From a checkpoint of a small transformer trained on Wikipedia: width 160.
Each number is 128 + 32 x the weight over its row's rms, rounded and kept within 0 to 255. Layers, rows and columns count from 0. Numbers have three digits each. The size before them is the row's rms in percent of the matrix's.

# layer 2 MLP down, 160x640, rms 0.0268, rows 100-159, columns 384-447
099:077122125175169152133177173158114083117149152109127107150131121069126183125132155097129180148196126111133124181131106052167186162144125118131103187153109188127184109130161111122101127140164133
098:157111100103134048111063123122095148180075129074151098164130127111100119048111149148118177075128138199165126095107162138094128131108140064140141146119120114154135197146211115088139170146067127
099:087179126146105143126133143106098109151099105113076168095135115147193162108113045094140157122140115110088133161200125106116135156161098141089079126159162132087181132133180176104150119155140144
103:151164112122172182134154232068142134144155161083117098074117145083117137167134141150102144165108126130154195115082106082139124169117045166151136123135089102128167089085118102182146095080163162
099:100131101146119153136096121101102058131106096116157055137188143183138075133104143154157185181100098108123103109166117144139132149090195162090106122148102131112094174127123109120147105130072099
098:077051114122112125110143095104109166143110198184077129065107129129106165132135167167108154098179126132091146156133140060151130147148071124108162197164101125066122096139105173148127131095163097
099:077178085148070137105094159130086122132137142101150128117088158152120123169142130108137138116128161124106080184050173144154205145098163152154066107139085135139181114104099109052094107127111085
099:052123146137138107123145074097110118127126064062128088160117160133145115126136098093142157126144053080115136127090157135124164116116155134083201123151077155105098063149115133109108121144153130
102:181165154112110171151153160081164124144150170108104130094172175091184162128053131118064123133155169142096139147093088145110085135113162192192103140129092096114145210099107105188104145117141154
104:165123115182142113161117137145144197198099134130076133096126097096098093202139109116145114153169137162091149090146114143177146158115100104109098120153121127142105129146161173112111120043103182
105:139148094124115142112168178079123137136095113123091166127116203106101138117211100118107110126073099108190119118175100106143122120085094133112139173114117182116143147127100117073159114087078112
103:141143067116151113124126146141102119164087113145115161086132141170180157143142101150104119222058100143120159127084130118097115077089121163137077112119101097071137119121103134161190147142166149
101:130134102148061171200151156073150140089107147110148101092052197116155130115135057188097141141153125099150108122088117149108104137113130139092095130148189151124110092204139117112115149163113114
100:150105196106117140140114079094130150126153072094138162106142089087133124108118150162150094137139180123178088120163088135097155131155180144076150089115142154121090187167093113180103123119131126
103:105144115149133071116109127134111137086123189204142140126062150122110179135175145244136122114114139163174143137207146107127112105105200130178183133056154139142136142080123108146133107130139121
099:088172128077129167086102105199136100183177141123108115114144144203152135159062145097080128151208122093092099069156140117123114098093187103107104157132110124110122079106173095151137127134135092
100:119131107124105101140118075202094153129138101141147170100124104142118163121081132134105126116150129119133140137145112145102119080172069139083162141134035138106154077132154082205098110082209046
100:132130182114118092163149106174080129067186108116161135159119111160175093153128141107087078155121128088175151113122100117154094145104136156120087134145102164103136085128126139099136127151100039
105:165117101103159146159124141104128186101124150113111129136182123143130118095156111145081099201129120182119108096083132168151118124145145144133145138102096052101164135185088188086130118185204084
100:170163156157143088139157080125095095158131124110115134082150085154122169060092134094068083100186098187155119159097144124175137109148103137135129104170129119125181164129175159126110125150132149
098:127114150083129078193097094169126070095124107106153162080151079161091158200107084117108120143119106115097146112083114136140173165077102119100126109105159128077082129164128112108119118173159064
097:140060160157097135148122117124149098148071160130109134158142064120118142122082136165148133088133131143118159101126122146092083184098134135107147062187084108080124059078056087194109126059096165
093:158161105100061134146131138140071103138159135158128122114092141154184091132112061181137056135082121151114168112203098106130108145090152190139118096127101124111095176154116145145117110202102102
103:113100095193116111124139120155172136179100102156110076194144149124123139126202154162158241162103130064204093122130119112079145117146200079131174152097154093134128162156116111188188143126076139
101:107082122144133117197145152140091149188119084159112164103156115132123130134111149114188126104144106049147147164109125135154075102144098102145130150149144094090102151082102075139112094107083123
098:095124116099103117118146081091109154159138101143188143161119175172146107110106149121104098173111058115113093179130150155085101136101073127089109141163179136134147123147115174148127145136107124
097:136143082169177155189144093134097126117099092118135179155156139127155167144085140141125130137123126170118130129028097129120092167142114089207091150111120094087108130147108158166042149156117100
102:112133194161193089092123153155159173127122082168121097164114149138114105128122109145182131126114209118079104150171089146151130148151121081121121153191101172092143035114068136113115126148123107
097:180137049097094137152131123152121090074090153085045090079108142106217129126133132121129106110086193145096097143086193141064146147155135104106100107158124157092171181118156129110141109116121106
103:097123068124106171096145138122167180100147122108102132103121115101139109085114110171150080084097149134134103104200147108096164083113147113163120129148147156078153091101117108147121026115136147
100:147134130134112078144142152093106136148157104170115093073128080115149166119076149153209071126112079129152128183121160094097125157194167148085072128164141112099127070072120120107146141150070145
102:090149139132151093098129135085131119101157145124144133127156192158126098058137109157117142134109113104179055135174175097164162174138126102138086207120078159149118162124155180078138143158150079
101:192112066136126146099196186120132078212151096059199095152141200137132154119149212148155144089126173121138099069129156143076084162204148152130127129120162148123158157140069117153094135124152128
094:202103073139116182140089130076139134126167158168139169203085130141121162078139118141116094134131176188114177119094096147081132116158095145096140150156122126117188169137138124138160138157119137
105:058165101124149154142125154114121065133159204097134165129146091082159104132084136116126112164109124166102073147106103104163143107136082137229092145129122101124133131146135163159153130170098145
102:164120103134140132068117109082135135109188032123164112187115155150164101150119151187146081132090097141175159128141154104111115149081122170153111164184108124066128152120089144149124107095122143
095:130146127153106126111127119137128115098118152128144158241151106158102163183114076112102153164078118128103145177139177090109127056187133087098059129124116104136178164089155130151188138120161113
096:132133082180064124144074066172123083172120130068175112175127127086116170162118090112096140160133110112118105101176056152123133139118124123159123099141125143148119125181126111105133093165190147
100:141188121077101162135158144100142104140113149127155120143143112116115140123117122204155160140124167162096116108143124151148100117115104102107120119130166111115165148072133129143114080187162091
100:110160044126150081122092136073133112192091117132146076130115069166145186132121174148132083116154123152144162117092149184138099071155149121131122117120098143114082064136124076109118161137140126
097:146073092161124070152110118106113135136117071104130170157090175149128167110147116138093104130110077091160139143086175117113137109127123072201164073135140100098153183129151168074188136138121163
098:155115135190103138087153135114145134095166087077138104155073221108088153152135139179142126165109098141067147093116085146113107127149142085136097206136153159115114172120161144091103214101140119
095:107116113100064185095164078114139159106084099107166181086161115193109139091078114161087127047106139129100164173110120144113163083157204167139150133150156100157168149092098104206152131097093134
093:166059114137107145090166128083084111183129098149119140092203091152144092195098131070133148173102194113154114164194183140130154148091097105119037068198144132151094127137109107213049143167126127
095:102126124112121122130151182103133142117102143141148150140123153124140158194142136064108087151149167191101131149121152097071140145097096130167135103185121213111104052098104109146112107152125137
103:098113127151152087103183143053155073089148102160117104143118138161178100110127154165135160133080131173086117112099140117128091052141157095171160172150146173197065124119105163174104183115113103
096:137044109080120187127181102126185111111077114151133170142140172095133109093089153148163105156185141127073070138135143186096082202193144126147123144129106065140119130135177060110124098152076124
102:095108073114072113077134141117116143104123045155112158132162144106053095064158073064094105167150184125073086127145157060114162132122093130119110107116138087134096131090129153108136051154126165
100:101173172050140144108155112153125085152159138143101114159127119126106125185149144134124120170144176124174086078115169204162103130136157133097040133177098154098111152069190111145086125149150154
100:161153152099046133107118044094156119131131130123075183110138094156137149074099108109099169134110115155127108107109111096140118147111129109119065128060190125138130124081168163117170133078106094
103:160127096140118093118148180063100116179100087109114111068111113158070161109162174129081131163144190109153151124156101129110138125173162089109140108113139082149143163147149125113172131152107165
098:112099123151120116137118117076105164088113123057122131102134101138085151150087136167125140089143132127071086164210100122121151135120123129124154084096150176084128114143111139152125185125094093
100:135127135105143137074150157139182157135103099139130121078182153145131110159235122199147096120147149090097090139082176103117113139091166141111141143089161154086127122132085109169065180138161138
092:119157136171166188138179115097114146118174085082011186148130144130108167166153169135099123082202185150174132166157113077119110136140072174162100142121192152136109143100146055137121133086117072
100:084153095139114100154117140154122143166143145134103183138157131208139196107166116128154096096132122146150141134083146125106146144147162093151144085184062125158076161063099120147124132161165175
103:155104078092111160111150126135173137170110059032134146167096111079172183140096100087111145124102119143090141124089112137116112106093153184126152134120159099204144105101140090159107109131144163
097:127152163168085160135083153169126089159152115189140073065132118147152160146105139152143119132156089144123148108147137096103154089105150102120143160083074141152094077132112112141132158114112107
096:115137125121126076104112083202116114134117133105082162116117102108129142145168122191099123091113164142154110171123060110097149194061121066105182065124065111083053114190101156162136144117116133
098:125123096148152049171113130071084101084159077154064118113100193090118167101127140110059078149134138125106133152082148138201116117162118110104160106185151118180127137098075147117140110096196141
099:123148097159136130141084104207148147105092095099115171074066111124157132099152122142188124124090077094187103184105104144116141166131176157139125103159184117123122122101095116120205133109129153